Weights of a small GPT-style language model, trained from scratch on English Wikipedia: vocabulary 2048, a smear gate.
Each number is 500 + 25 x the weight over its row's rms, rounded and kept within 0 to 999. Layers, rows and columns count from 0. Numbers have three digits each. The size before them is the row's rms in percent of the matrix's.

# o: layer 8 attention output (transposed), 160x160, rms 0.0856, rows 78-95, columns 0-159
# v: layer 8 attention value, 160x160, rms 0.082, rows 79-95, columns 0-159
# q: layer 8 attention query, 160x160, rms 0.0871, rows 96-120, columns 0-159
# k: layer 8 attention key, 160x160, rms 0.0859, rows 96-120, columns 0-159
o78 104:526482470498501501557459491508508463504462507502505505485513537515492488526445495502536538472493481473512493533503548523526474485484486493486486477491495502542503526478462489509476485476513461531482526506452513551473509519478493461494500521496514486493505489500497472507465503521488485509483486495519513493488479520511508530538526521492490499476477490498540477552483472509497482461497485521459459485511486471444497562516525490571473537507487539556535482516532466451551506515511523
v79 086:498501478511514503504475492515498474531504528503479458538468510441530491478494503488483516487488515518469519520497446515504490499481537498506488501497500513457499491533538535502530489466485495515508512505479493484485493480516544516518481499518522523514470518527491486502517470501489489498520466469473460486519496551501544543506495511540519505545478482506464504502457534461465505491534480500459481473521454482522451496501574506483486516561536479493518513578504517555492496514491446
o79 103:495497505517432457545515509512511499505511478493523487525511493503438502501522503513494488542509447454459471494472506536514528482507532577505489523530481482491484495493512479493490472496494503507473519459458533556555519488528513505517469480492484513467485519562524517504505480469488490476521490537527487471495531530491516553505495491480515492519526505474526536487527499490469484531471528535522460453503511522488480470490484451496533521508499526481481506465504480477488507528533515
v80 081:485565485476495547515516515500510502508497494516530526456464438447510501452530507464497492468526455515493504487518520492454486507504488455503476475500511495497454492467506495485473517510485503513514489519513476540517495573508525464459506477488518513475519535494501492471509490516550514447512516500488481417489521496525492494546540554506496493504490505517503462486488467491471547484507507519481485503526480523457477521495486548499501483522486469500499520525476482535493482480483487
o80 104:497509473524480511548463466513478531435478497518489474489489477487490502499503485445501519504485498491502499545446486510548496501540486524503531528481448531538519493488474511465516512517508494521523465492547509510496518511473477487502526545497508490502506493528543495514541526484476530549495482474478507522508541500510489487491499487511514458500485544487441433533493446505491497498518510498507498500464490484553494477477510513487538508487558484512439529499512477487523467468523484
v81 100:497474518479476491491494527503506525464522511511541571495472488559548474493502495505473513535527491466474543476513518505520504472496459505511519501509545514521541510460488508467493496518490491506483497523467527461492503489484486497514498501554507492554463481452512515506542557512521507542468508533484535536491479503498529508509446518519513527476486512501527524485485501520490505525495458460480490495446533509491503485502467472507483554505485514505465451484507487484471483450514467
o81 100:518560483470527477497486512503493476539547481500494496535508484492500460538480523479514498536475524496488566530490495471523478522507470439503468497517484545485493483471506504516490493516505529501497471527519485510516494539463454507478514490516485526492536489522543465470498515503499493433519472489489524496499468477519487511459460485464539499468482471503506524529513497489501462548504516540464546499496521532484471458499517496478505472505524499503564533483511473466478474503532528
v82 094:549528531483512482522492493543504508543492524501497539515480528499543514497440533522487476555494506499489514454474516537465533575481535516518495469515448492507477472494498510502507494495510499474500480538502530493519493471497518532497481511458494469451494484468462482508521474485525521514505505466472490471496469499478459489436503469478496523472517521505479508522438482501502500482515490495510496510509526546488514495515442475487488538452480530541494478479528498479485523515509524
o82 096:528507499503486495498508494477479524481492533503466506525512522505491510503459496489512504491490514473476536500520497454499487508517485452503483513503440496489466511498486450524501479524497544478530510479501521476441489460506500517468516508461495459486488496530490491529464510509522473524534501502503511507496493563469502495505476458492565444467544533463494496514528479521529508469510532511483459508509518548500503483518458498589533503519484510493484463503539509524463473541480528
v83 083:468500513488457515495520512466479487530533496480550483571481536504500498485488482518541544528485526491501461502544529530457497483498474511496517517467463511505480495511487508492546510484454506463524453475536487500510479495483515545514467519498485511470506489505503454529516512512523514529497472511517513516504490471484542461516529481481490516491504544520482535507488474503545515485477526501504524516481528553500545513508481502500520449493538450521479464464463537527502543474526503
o83 104:512505472543512515469503490432459544472503504480489515504493549476503502509465495523532511510509459536560451511485457499501472485466495550508507517483509543528515493550518525493488509528477513524518508530513501476521480492488491538454502528503451507486494519498511554509512530506487477482525479520443530532495503505461509534529496517484493537486509520501509479508520531477522531511524499524517557505506525510476463507544473495480519480484480554498517485524484466455522530505506525
v84 083:490491475485513481523513522534464484511483495503459523503523501513483531491518513517489489497488475497491521506501490451524521544484490488581476519498468478460465512506540516525511520478470494484509497508511508505478505479495445493478507497505501492485469443535490468484448471488539481521452457438499526509510503537527437524448525525442512466500506502503493493461504523494494482519499479488539477484516496436543516481479482477490464498514488498533503512494493516529485524514499560
o84 100:503512504475497480504518543525460498473529496515481498466496509508492501493524495519516511428535492546488524460485498473552513520463483485568507486505452470511528467513530508517486504484528443535459484519495473503459513481506449498479497498484506522467533497501475497515453503447513476496529490483486499503487547558543487501527504448494513482537502513522503511443473496506499511554473505490498513499479486503486484513483517475564503503459538523492531481515517479496521520484489481
v85 090:519541508516515494494507498505522526474504493468517507509485449506497489500537517537528466474482462498504469517515503497509513506533484506533475551522475498512503522523517469461512498457485522449493481535485511480491488491503482456491534505498491449522482467519507525482482514484523495507493453486470477539507472523521468519439477531553489482513465481485477474531507547469538517528526498501472515498486414478499499504515546503488487482462526499502568501484506483504538454510532518
o85 103:518502516487473525526515512516500561520492490499491494488549489532479473535500494554523466470480499449492522482503498501550490514505476510496483507473467479505537463503493476508535473528468511525524504504483508472497504486520501460515501546510532507497511471464512490485523499484510532480493563491498463515498481495473516538491500512534536499478505506529488497482483531473491477498513515495526517507492507510492495491526506463640514475478479478500486519504532514492556497511560508
v86 095:498499551480524496499502513524530459522530529491460501511508503467542522520471518553525480503501453517486503478514454525482525504514457515511526500526500507543515453478506537499534479502485470445494482518471480517531449503542499485497506541487521476486480515508459545488489498547522539497492525515520539529533499485498474481496474490511497478521464504465520514509531528496505522521478476517454553521517478447505496498465548492501471516549499474533505479491496485455493483484499540
o86 099:451503530529523508511519557491491504503492524540481508482510504520529497480471514522438510526471523475518477478493458539506508484505487466479534491452499456514484509482515490516531516499515504556446517489520465523499512521497497521474498522473502469524505453521503494528508452491458502461515505509500525496504492507498470519491467483517479512511538475485482473506516493488469513514533500475504469488579539491493467490549523485563494512501517471505509503494499444550476471467522543
v87 103:499494525509585527481490486518502495532488512533494466514482533461519491521540473511467481511490507489539521500488489494471482456497460484520469505465510456493489458480450532510494508479495521493519505465509466495506511524480490488499497520477466517468491537475515469490500479497471519494551450526520523453490531508500515529515517458492531496436502478503516501514507553533474492511501527507515526509431508478521464481514547503491491513457511513523522488501476475455508522510547463
o87 096:522490537509540519500515507501509460484482521541509508508482524497495515484557453484433518501497526490517492490478491503487483495484491514496510468489498463503491492517444525494489477531485491494490467466500514530496466482488503496528494493445472518505508508500461465474487472433493488488502486483508497496474474481495494508508514477517517466436490508506511499504509517525501511442484516533519501501399535456534500461513545472480498487425492493536524486506470493471464499490532530
v88 099:485505518506563511503492534469530536547495463516463485537523531494453488468483497542531498473489473524485493486527503508479513509507543506447465505479458489495449525517516510512487513481480505484503529480522457549527494457508521511525510518512527506485497506490470491501446480534434485529520524490497540535513494492524491525529525518499523461506467531499499501520515520477515498461503499475463517543485538510522486475501495496483500488509493474475529535487502458527468538461507446
o88 094:471551491528450521514526489495473472448542512474475481460462509498516512503552504439469534506496525498530489497512495509549495542497515523518508492546516559496496513509544460546493473518536515507490508508508519455522508518498503488477506473465473517499511521484484512489527543498547503470501500483501515505477468502474471475497508495485464543529507488476536481486516473510438510506489517504496505472567526486517510531466520501512483478485496470538498444516504513515514521537489523
v89 097:500501484466470503498544480466487515483514512504488483466526436532489482498455507524486514451519509452523500502521486500467514500493536496449482510508514549502505506506470506505511517561528500535447493503518521487534494490474462492506526472491499491505501501514500497496547505444531475571472488546500512530536518540545480478479480460508499469504508550495521502496491514501473497484504477528466491516513486495498509490499477536494498527531485498485488511539453535507494493569484559
o89 101:490494541526445509495476510497535514535539514515488520520474507517499504491550525481474516493469497513484481535445456511481517458482520511508488498539497476517491499468517557511545490450466517482477484539474466518469465521475488490526503506479509487507509540482487483531499487498507479493472519467508470494500468528461491468493503520493563523499479491513475502483520486512567515483489510460478502444515535492497496507475484506530524496494519544539520547480549486507475455457518503
v90 097:519477489502555492508468496518499515432474494529568486505518460552513525528490502484534526523528521505517544473494515489540488441529481491505477486509538489510447494531514497465487467467537507568494514460501501491456520529467453509464486490475503475514509478510524510531528516479504468489520484465534479492475496488497533487508543476493517509473536518508505508514512456505500490450496489507501506477498488500513504527516511481523533513530472532468471508527506537502506528534507542
o90 098:499475496544496532537488503497470498521488519521479470494477538481510508509481524504518517518496482501504521511459504520540514510481545473489518488491497463517504537485488513533525469485507493549523471489486452489494529524510497476496519467557487488551516525478465488447504483501524494473518506499521499505500495518544489525492493455563443486458528512478518508489460482529560493506528501484494504518495451495486490492454464474437544545478504530474464510518502523530494491525530537
v91 097:460536463526470499506510465521491477472478459493470454508495588488547503498492536495497513479495483466501504484518481511511485487488526496514481461515499495529470461537498485521566482506504474429548543507485490510536479500500502508476483484451479519487542522493519491479496455501507490473507520500474459451516530464486441480475473499494497490496481501483482505466527477528496485487510512530536516540511507504512518469458508489518489519503481521564494529505486515516510504527474509
o91 100:525520530435436487472470465486492529495514547522453491522452522503520483512534463494471500490504502448498542483491531466530502489533514510483489488491512482522552494506514444550521467499491500494515527535498474543500515495540515524503448535508480476489482504474526476508502520460481479524480531498477532482505517458530528523500509491495497534492519488479501515492496477484498536467511511463478518527544492498485517484491476464479519497485497507560485514519462475511485515505561492
v92 082:518480487494492485503520489534503497496551504526479522480466512456493480533472515488465529531496476455456516558526523513482547519458535517519501481506527533486493560484526512476459468512524518489521508488522492494499490521496486496491509505465520507494474499509475545497451524514566548488485528475466520522499474493495546529509499525473542481489461458516473505503520510522501526505498526503532557507455510492501489459486453516509498506511490481526493520496493501456531535510450463
o92 104:518526482476491536515479514475495483478565525494513502501515522488495508541539449518473525515438499495484521487506468463511496489467524535540485484507516512518525484559509510496485483515477507513511505489487490523555524550537546527515491523464527515505457478506553526544494509524547486503480479500482521481482495561557513480490461506528493530461478510499471515462458521519499479486481498513478501479503524473490495463527465520513500522490521484478564478519482495518520494487491489
v93 085:467520502502513510516506455480479461518498513491536501478502485534506519489449513459499484498493486527528482492550459516472487509494500497465519476500530530510511475524511510539503503447478491461508524452445488514518526529550517512445469523472487489506485535463494518560496477506473504486548495571486512503508509513542523489491502511493471484519486503535480496478513515444501490526521472474508524516536549540474477490492484467489521457521491511503502507455539470500483485534509534
o93 102:555558517501481508492504453491468466499492520479495495502510545496500485495465519448545500505484477532493454525510523520466485499499498479462511491445513508512502496538493513513509476526498551489486528494467488524501511512525510482475503521472508487528513518444505527460508467481473495508516512513525551511483528536493537475481520495497516466488508463504455523474496473488472509504513500477515449473502572481494508474512539446556488475501541513494500513496482521515524510524435505
v94 102:484500478463483490467464503523506517507498483484542569497493443571522509515486514512483504548462481488496487474493479496498505515475482536525465512535508504513496530501496521451498493476488547526537432482468479473452478458506495501498511497496488455530470491530498521443492488506509520500498461470503498532527487503504466530493533523522498461527533476495506488516493514522506519535491489498483533441469461492501528431517472467503492510492509526498518507471532513498504504493500537
o94 103:500463520497553502512496519542522512497490482491462514523427510492470509510490522476485524544489515472499510486468481520520484540529506540482478474513496479525496508515475496462477486484517482476515541499480522436484520472488491538516549504491489500498514560490462457547545466458540497491505539550490527484507536514492492466511494536501473519509489508507474493500454539466496484500460512519480514557479549493492512529514466499553493491525508522524500519520461505499510502493482494
v95 082:482491494520502535513446439531506495526497483506497536474532465506549516497517552506485475509500523513463480483454473548519530510478471508497480443527493497498529460425469480475456529500480497485550491536507515511540526455486511484531473501497502431499514490536475500522452505484460490527474503492510514501528519513539491520504489478520473529503553496518507470505473501495490469514471484487470520501505534470514532476515491497479486483502512487483497489465482509482543495485521519
o95 105:513507467560514483521488516493489513471527481495492541544531498444511515469527483539505485531511536542475480511462462496488484468535486514495513449468479513483535472501485476511461521505518500485498510533473518520532499503495532498494484455527532495504480489491474475485473504496492487570471506543521519516536473529506475524456504482519480530481508454494509471475463462481489514502490524534463537494497509490504488484479522495599505520531491486483485497504506494479540531481501488
q96 089:453479519532509514495543494512480473475512490552477507487455545538515514506504499469489474502500540489543520456492570474526494516484513529499514495490530502508492424521475530480548488523484518500507484509513552432457525482509524480519521520487514466511486497487525512490486454495481490461525440487531492485519474495496535507497491549479496458523484511483468511481519512499504500514556487508491503482472526500473518507516519502501515459519519430465523498501503495502510507503493469
k96 109:539447498477488479484531485464504526522483464530515522538521445478508570508494485542501507477515476547489498489490548483487482509507563490541469510507474454507491482505531495532499488486525514476519521490508467552480492485509514452475527501535485493516506537470529477520466502516482514512465518521505499553503492491519469486501497487462481496468507471476511494464464546518484493503474533536537479532488468487471478474489501503508496525504493469522490481489492519429492499493482544
q97 092:506475479512522486523534493503495506537494465507454503526513502526477502515536476494492492474540509504502487520513514471501489489519555517487521518524493518510520493497522457505538460470500477470508553491505504484545464505523476509516533496495469443534500464449480519523483494519563512483471424527513519481519524458503466490525471518480475496526476483516495484463531512511500469478512494486503495536495523510487484478529564489469498517501490530452526522496486489491465467570534495
k97 107:493506464521453484495560510497500492508487486453491450480495500491514462496488513497496467487482499499507553489522523507509466548520494485498561497506536518459471516494520511471533532499490469516476500497495494462516524496517508473520484556555520502547513472510522507531480487511486498491490515506505482500493448512502493474475465494554513486536530486544503493469503473491499524541557501515542498470549509484460502559504482507531504434501501493494516515505488529497531495435492500
q98 103:467480494498525495503435523525475557511509534453505546544514498511476543521497517488483492518494483534511491531495479501506512479467502486450529490500469509467515503506511484498477524480531502510446433532500503496500487507583498491524476476502536515535507548487536509498487483517513449498523510514473540522457483484481497508514509481543504493463459458522517526484490505486541534507503479511494456504497524528499486461516471516465499503536489503518495490483498510449464476517466500
k98 100:562512493508522494519480491507487466464490489442485510517507516560518469540496522494507510539518487489493478521460505488508502485510473481547483540497509494523500471490514528545491553494469542545527493536465528511506505463513451528464486502511474488509503477529522528499480550513507515471510525508496497480474496473451484491551498530492527501559489495522505512480485520468506538539562532481547500515495485522503484543464521503512514513489476511510487461513510511486505499480543542
q99 105:447495428505455521494521500512495540467533492469495535509538525462481537472507488495534474502537502485521496493529486477507533527505447502500486494512514442490515500516489478494453498486517490527473487496500552498482511510531470494513465534518515523504506514470496493530458531470562476522470468551510535510507481512485468500539513472542502509478504495480514510540493486523521512495513508507461447518496521496550482511535526501467524483510506532499462486461491471514467466527521495
k99 097:537490487518453480494519515501499523489474512500479461497520492475516491528496493494498533445521520498472525504535538469509500532509492459525537533496513479474502499518497473514497467485528493508457538501499530481541490500515446471526515499506498499504508415478456534485513540498535528521461436446513521477463450491505486494519476524513552536519490500473514519468476522541521522514530520521499538475527473500484516511493537508470494518478478469517487504500487507469474490505451511
q100 096:460502475494463494519548452487530453469509528516498491455530510466499517518487501523519509484499471473541469492529466534535495508484496482554501546501469487500534455517493506484520526506482547534513532507475526494507510473516490465492472470466481514529509480519484524481509502485487533455452492503546521523521483525487498528522492543536461521524440467477476490506516492518479517527524514502519533524521504555565508490519515521524490484471468507548476508488500501511494491498501474
k100 091:552536496480480486508482528490509510462471493475449468499491497482485502503497468489498480502485516511500509513491486516525487494481518482483547481531518516450492531508458468497503527482512500474458519499465513531447528527534517529529470501520472515463489510503537489461479464508494519444538521467431519512470499496488492509412509530535492527514510468519527491478542487502515498524492523523462509521507532493524502488504526503517557447471501541503506499522525468484524470518496491
q101 098:502485497536496512491503519491501469496526508543491484471458491529482500512494493489502484487489532488515467509510556488516486488521496538503523485516518505494476497502473549546499442524492445523516482498545523510529512494459506477487530466489478499502505504458494519484510480507517484528559508525490478519506493426464501481517491495517504525517524587484478486483492474495502449501435490479543503516511521493462489542442498511534544541535527471493526503513472503492479529484521487
k101 097:550482564524498494506497547531494488485481515506532483521495522514546515507511510460525463503511511519491532480452484478482460459480537528504482491502487512513480498462487544503518546475485559476535486523514487499487559462504520513490516472508512515522442538506547461473529457530450484465486525514503516538535499491506507540445537515487472489491495523514487484491520474458484491511487512486490513530492492509513513512526484495525506472476483511530547501506554528494511511494501515
q102 097:498512490477465498485474460517473487489469498493484505495556540458532515496472498502484513542526469501544490529518469512536525509493504500489527545486501494483536514494507504464486528495505558502501515500469486465471492529519517511494492511479486517528511520538495459507487535478522505526473515466518497427511529559506475560502514490475499491501488495503514524522540493527477489496527474502465541454514489538502561451516490501524454466481448467482453488481518483505501477513486512
k102 097:547500567506507472466441541477520506502519527517458468484512526515489515469497518517480478518497539495507508535470509453484470489486535553486492449492471495498477525499461512473526486446508515513535497515543486501466502496492519471477476460515481476482504516531544477507481451512505494473533462531504506525481500508487504503471508494504525515532477500527504500459522460495515510485497531516491489540493506498526496550522546494503560487460531464461531474508467521517500504515479514
q103 087:447481477535480513498462494483493472446525513491491512500468494524473461541488494509485492488481490483533466495504545533523514499514512503476523530522487482484525449512509507545526452510485515499520506485544510499503480506487499475460473445495491529478502488477471507468478463506521471490509523511528518514518487454482500496508519527478445552530515531513490462531508465500481488511443478471529494478546490525486496491469488511549521562522509504521508506504526520506469529428506489
k103 101:469468529528489518492539540495503485469479511501543501490492495531559507515455535481516478506487489549485530524458487501504514499496534558512524525513512539531501490491518511532493530491461565469548520493521520488505547464473505528486525468486476490562421522483515471466486490518487462496512522486501489517519504496526526518463522527500498533510518529506483486532486480491502496509490518488471510520505523517478534524485487501513511462486501493524521505494565468495549516467517488
q104 101:496533523472517530492515469484528516469524478509532499508497479476517501474450494519518498512521545522468516480531457507502469488458509484475493505482502537485480526518533465508521510469499462468510509482516516522503526515492456541548497500435487516493481474534494470531518502505505524516551528491491502450485497492484506471518525511458534477481469476472530499506488475471520441505548495533522475507517473509525481488532478499487533482441512466494459505496518452528506553479495458
k104 096:496499483495508481532545510450499537539470491510516534495500517534504447539486483491546470473520525515530486547507509497500511503544529521525500519519505476482548511427502508490481453514540521484508486524519488529488560505508478467497494496517548467544512506495485463494517523506506495492506521495495495469505502488511489475464424526503471471506489532492521518443540480526496520524526489476525504526531520468457495494485476522461508522541502504510532502494467521461483492478518515
q105 109:524549490492465511495509485503502503459520542495528463492481528506495441546453481495518500474492491547441447526506515518537490525470494495503520492553493532498500485471508486521460484458502502497490472468498527532494544511512499535470483462502485482515457512502549504479490482526517510537503516492494505429497461481466512509468480511507488513565494483480502492486497457508516507504494523464512506512529510513498477508512512481549484539478543518528472479495537511512531530463522472
k105 111:477485513496469506497527515505484455471439492465528494505466518510532483533485478494509488468458448515472489499503536507533514509540486545500517474531516541501531496491509507522504517529442535508501543469490547515494517471494500515511547491507535498508441529506480464454497465526488446496481530547516487481500500516512510523488489542514497498527508484491504457508461471497508493505522517455484522500490488533473503526455474481515476494506541471551521489496520475522514549493538487
q106 101:542493517521459498521513534525471486509471491504489501518531520490472470522505479457512478470526474539494488480522503513521512563531517478512462477511477528473474513495542510493496526516554486488481462522528501505471495523529523446458521463528486485525512501523581511505533468520475469510461531514469518494539478462483482538465513524478504480535512500455534474455482516529483488444486502535482507506508505517491464491528508499490513495496530506522494498516487510487474466515468536
k106 101:527477561486477492517473469511479478502527514520494475449517524512496442522472505508501477530516478524499494480497499499506507481514482509500531473483509518516455491538504515501536486512497510472470491501530542501513490511511507507472498532467492488499480468528484522471489506556522514566518480493519477462498522528535541500522502503531555504527505468512535500512505506477488502478524534555497494480482495531505504510522535509452500500478566504554480487487520494552467467563446522
q107 109:488513523514485492463482504476543514521455488502489539503504491491500504480496474536485495512480487484465481499489514488510514527487492490530494502462496526504515490496571418520479481542508486527452542516471532504502489507564537498498543533466492481511529491539513553501478517449510536510521485515496482529496474433500467456473490534526481498513524464478533495493480507522548478461500543492502526479506513482498508515541519502528496530497495469499458493491464528496494463492485519
k107 099:451485437514503524476522497508516512480516497510426469543496496509495453509502486491556545495465451488505490472495469494501517528456457500485533493550514505498514517499510452484497460496486459513465516497449511495502474489482481527544504476487496527518511478516543530496486533516523522532500509492512494495460539513498489504481507535516537499484499498496517477504510496493507478499488478504508497481520511506535458458501515488565455542527502549519474492502504524534449451477506501
q108 113:542530512537485472505512503527467481514501519456493512490498490519530457520534446467519491501505444509458505486465510491538476517524495528509506505543505517476487505422503565484511469500494498520502464510522495503480505515512519537470480462524567488555490530520505525491535491514475481514508488526499525513531500494516495513435469510477469463506512491531467504498485547485485503504517514456519511516483517520484486479509522491558464487487497548542531491489528473481490512518520501
k108 088:489427505515500517507497499525474479520492498543493519494460520520503513515491526483483484481452454483506507454485508524550532536503484547528505514493506500506507461524510527540490495509450527465544473489488562500483461463523508489475502514455520484509469512499507494497493491515460501510478517504486522497478487515497494531516522524494491508531497477480495475493445462519478475489528505487496532487505476567446503503445477522462455488522541457541493513491532464530535503484509498
q109 099:516469486466478527489495510476486508463515522469529479481533499500501533502476510530489513497509488506483490529483484533477537510500480478485523481547501493486537520521532449482461515461486528513438579506474492490524520506523485489540489532514523484501484529433514484482444487518501483481476501505489465507482540491514531542507496472481499529517445499469507485526514502552543516496529522521475516468486524483527501497478536489467484490511517464464474515479475488498526451456509525
k109 102:499496540451505518492528499492500536537470471480544465501495498507491563485465551532487521510489504492476499466484513499481542485502517497509471475478496542514499478535528472472536580506506529478485519529518475502518507501467519527512510501453444496499480467508481494512508485520495504474524543507485479485480483515497499511522551459484516490490495494485521508512486495471499504467503539536502482508440485491516502474489478494392537498509523476462498541507504502533517501506488494
q110 113:458510513514471529464501493470495527490506502499476543532527477508500516531510499467452499503482559476480525518497511497495511535483544516538471501526489534480525519546515448467509520476452524502497525517492518497524541469495526581513522488498475514509479514461477523485445501509505500530520491456486496518492503481501489499509512468509518559506495533475502514559450502467501480475500520488535507489486486468506541523484520496472508536508479543475475506504521503513550504528492450
k110 096:540524484556468504480504527487544508528492550487507502464503527500532551516511472542477509482514525462488491495515493511508476499515474484499465509506472484502500542545510458529500501498500486549481519448473477528509494488462470530531527495518550502479538479498442474495503512496489484477522521528488502507455462490514561496507490571465487456517494505496502498504512507475486530484512544484474502515506512454494500548466496502512527512456490495468511481470481479495535496538534491
q111 101:467518517498473523484476558509496524492503492519475501484575528565495513524492521521511497538516541498507485514490468520497540518495487515488519539484469495510491493520534476503521493513547520476541529527483508513451490554481527514525516480499502442476508498477458510475472538504499455494510529515501517536463541451505484521502511530496495489514484508545540508508500505503516529494497504511457502451508534469523484506522534521505531515507483490455476485446475518547541477517487506
k111 107:505489518542522508486490505513502525492510469496470519460487519478497468529537492521518481466507465544493503490514433533512473516492518481480514523515510494499529486499487506488506476491475423483452499464549524512492550513504489531504483492501504524513460456514495493481506430517508518519501560479502473466467435506494560508499520505505527524494501508500505512484536514528500511497503505519554489524490500499475486436479506497503502487506540502515483487513532425479526463497467492
q112 105:528483528443473492494530499480491495500496533545529476492486550511499489487476502538523491499532501502506487455524480512517499502460488471478531485499530447516513481517550484485484524522500479493516461522515514525522507519485475496506522471543454487506524505451473443483492496533505484533523546453513503459495509481457539519486486506520519493477500489489532479497549500488477495506494473495485558505524496493538485490508472494524537481473513454474461471418472501488514493506458487
k112 101:483518473503512541523501498464543501533510446521476491483485485532497485505502509475519491481521512508536464506491499501508479449464535498504506452532515520513522487527471488481508444476538512529482488508494446492534548559489497522486483520512483560527486545501517486543520484502442443476450450494503505519539509508504508552470540520483518470514486507540498490494544445488488498483519521529503499522482482505530516481516518473501494494504496512505467514474496509520511492515546507
q113 110:505501503478507471529487536526495496502447559461495509515512477470506488448500493475495528467474479503480528525510483452480490502533542521533492475492458538527499521468535505494468544465493484499496482473498488513512541511519477524513532514523515498478463503527500467512490490487516446510542504492474498529536528554517518539473486518524517520484501520533477532513538463440485483490506482508472487528468471509492496511502503471502498433552481512523537523498539475500503490532477527
k113 098:552486474491467500504542510494511493486497533503512461497506510481535491471499534542502486454478520460480525563502521468505542507532505506523514534525489499512462492488486497510503499512497479484549478469499479556499475491491484494522519548464479516492528462458484466506472574439541493527518534504522511462514497554514494517512504482466503500500466499491478487542507515541470478469514507509501515470498476520468530517449497465481470488502481502466508484488550486529500525483503489
q114 105:485539451481527507505516453509547512494567501492481492514489459493514534516474521498499525474491506501489487554498512505486475503489541506520467463509501514497438475506516486544493511492493531498479481495511492502477517468524474501474492526492554536530506479472515493561529519470477457497508483519518538506470453511487500442536483463525496491505495490513485541472481518459516464530486506527555460489493521462517514527501519501502516525520525525526474554538496506520506520465516507
k114 100:529504495506489527553489476500516493488526512492532533515550554486473487459508484499510546502459518504504503501521469488532506518506474485493493529470518518496487517524478523504494534502507472494497502472516537519492479526514503449529562491505540511515525524517544532491506512505549506506488534542527514505519490516502502515493467529475480462490491520496488535524519524494501552525467451466492551487534507474476469493567436509499524528500494486496499506490534510519438529513535545
q115 099:510491511492510474529492511483526471443484533472539454468447485494539520500455503479486536480506532524477499535518501530500525486479536512461543505500559520538513552478504475506470522476454503509458505497530497514516556492483466525493503517493523505492477504483511466497504485495513477496518554472510467446515518550494510509480480512510525501492501496498476515490485494510504436501531527525525505493500507474496483500549451472493451490552529479504475487493529504460520525502487482
k115 099:522483544520517504511492484449531492507489516475517456509461457518559503486479494515470529492517566509494569500521486526474552486498513509463511516506523537501489517516486495472517530474476534478528450498519461455519526509526497521500518542506450494472483471437495491472514522493498514483486513495495523463485479496520499516500522503504521516506441484475486497495478465513494512491521484545504475483495476497528475482454488486430478508495499537520497486522535526498529514526522468
q116 100:437501487540481488481499491497495512480512516549526478462480494504523446502509512516545510485534464504532464440540473501519499498492466480487497521489506519528512513505473507521446467500513505493465446532489515550486511490518497476430506427478523510512512464502532494459522493536519475508448513480513504475510494505491523552516535506514528494503471512498480494503499506513494535506459488510490487504484471516511505470534481498511516518458518514538516490507539470480436513496498463
k116 105:536473508536514504463490469482489517480526504544513458492493483529542477502532439460501478491519486543490445534500506532511514498469492498471486520511530503502475528465517518497487522495515455469500492525467506490487544506515540482465499449538474494514481499529529459457537484516511537474479522491468542458523522472493515534506537514480504484501457504489494487464492510511520505467484523492501493511491476545486460456488480511567510502474522542511491480496549467520498496477500486
q117 098:520475550532535461485551495449528504529514524513480506493482484514555501488491469462518529500488484528455472538462513466482496530474524533511430480475506476521548495504486523515480520500518475504499493510503493526520504489481514533464531470503476546506515486542485514474549453498488517498504535488508529484509480502519513494502483528514501481473473462469500504496499508470480467484495526513513506505473494518543520466504506504508473473421462523518461531532530502489474522511499547
k117 108:569498533505493464518508544493472478527533516470501525479493504515523526468472441509499508529470496530479469511482493484507432514489497485497448458451532459521521483512506475518493472483528479515536530535504494531503493477512486516464487502564502521499509525514491539513551512485491524496499514507499502485511467489532480491505480501516481477472522506489513517457501515471503469470481500507505514494517520508482490493510507496523442466480495458475509498517524530474495547546547572
q118 108:468529512517513511458475515479538533503475482499517521514489496548488449506532462489521512503471494499495503487539498506523496502498527454504520497517476515476493508486478513489489544472504517496474516467460510552487516439534525568476494458497468569498478495538511510532513512508486494515530560468454495547485490490472470477460495445544486496491519478484502487515500494498503464524526495471525494529492502513469490504509504471509506505451491553535473510494509490512550507492498460
k118 100:510509520481510497469425466503513508460453528518520499483462499500540489514537467536512509477474496504497539499481526525537484491494496490492536521513484521496492506447493495445470538481502484473468515487460520531516497434485483496518501483532477477491500490531469488511490513490508497477564541478530539489480507492448481499471494449480525463500508464488453482494464535474456506516502526440492491508501510508515502493478524479552486494481479496491472485538508512483526515510502457
q119 085:450457510528498546475473468448481462509525486505510503518486505484487503535495484519513447518511519506455494472539476543524482507492468482466489503491466498533514483527485487532524469530497485478513488488524494486492449496494496507511520480519464551490519457562490501466494506534470467494501528513473499467517560503496455509463527538491530494503472521498496449491530488518524491452503498533483498491496465513543497502495491491510470542489536470491522481508528491536437513521515507
k119 113:495504499535472497511468545514507495482494533526489472501504488517533522483508464465502522519497475507471486492558470521501543535447478481462495517508470498522533511469490463484466468511509523488511490499523519519520486480518492546489475450496494472452473465503479491448487470501550440546470487437459524450472516500476528513525518486511505512533482540460517506514508507467496517505515491509470473486521496517498548497521504499500502485468532492543491490521522465501497489549467509
q120 107:532507474497491518523504484529508509509504461422500516527526478520466465472482493491480506506462464474480524520499512492510486525472480461520507481518469525482503478517539515490507507515482498465526430481507482555493479503537504520508469485546526529542497518559532518513478495527462474537546508510496512540458493484542466496477540501544480516523525487509507489507505483541520533509487501484502482545508460495474562490526467485504497515526524524538531484496481525505505528502495525
k120 103:484493486466480492525501484509504527499481497529473486530534511480460469533528510555540500505485487490506570522483486501505491494521479509513531540525492516470481502462533481493488542498548479455522528491497499529504471478504534499498529503475501462506503450498493493480445506558442518538564494438514485454471505476486466538478499463491543504526510498495523480503478487516482551509476484486483501500499519520474515530473469479494485489525502487528468460486471497491528491496469498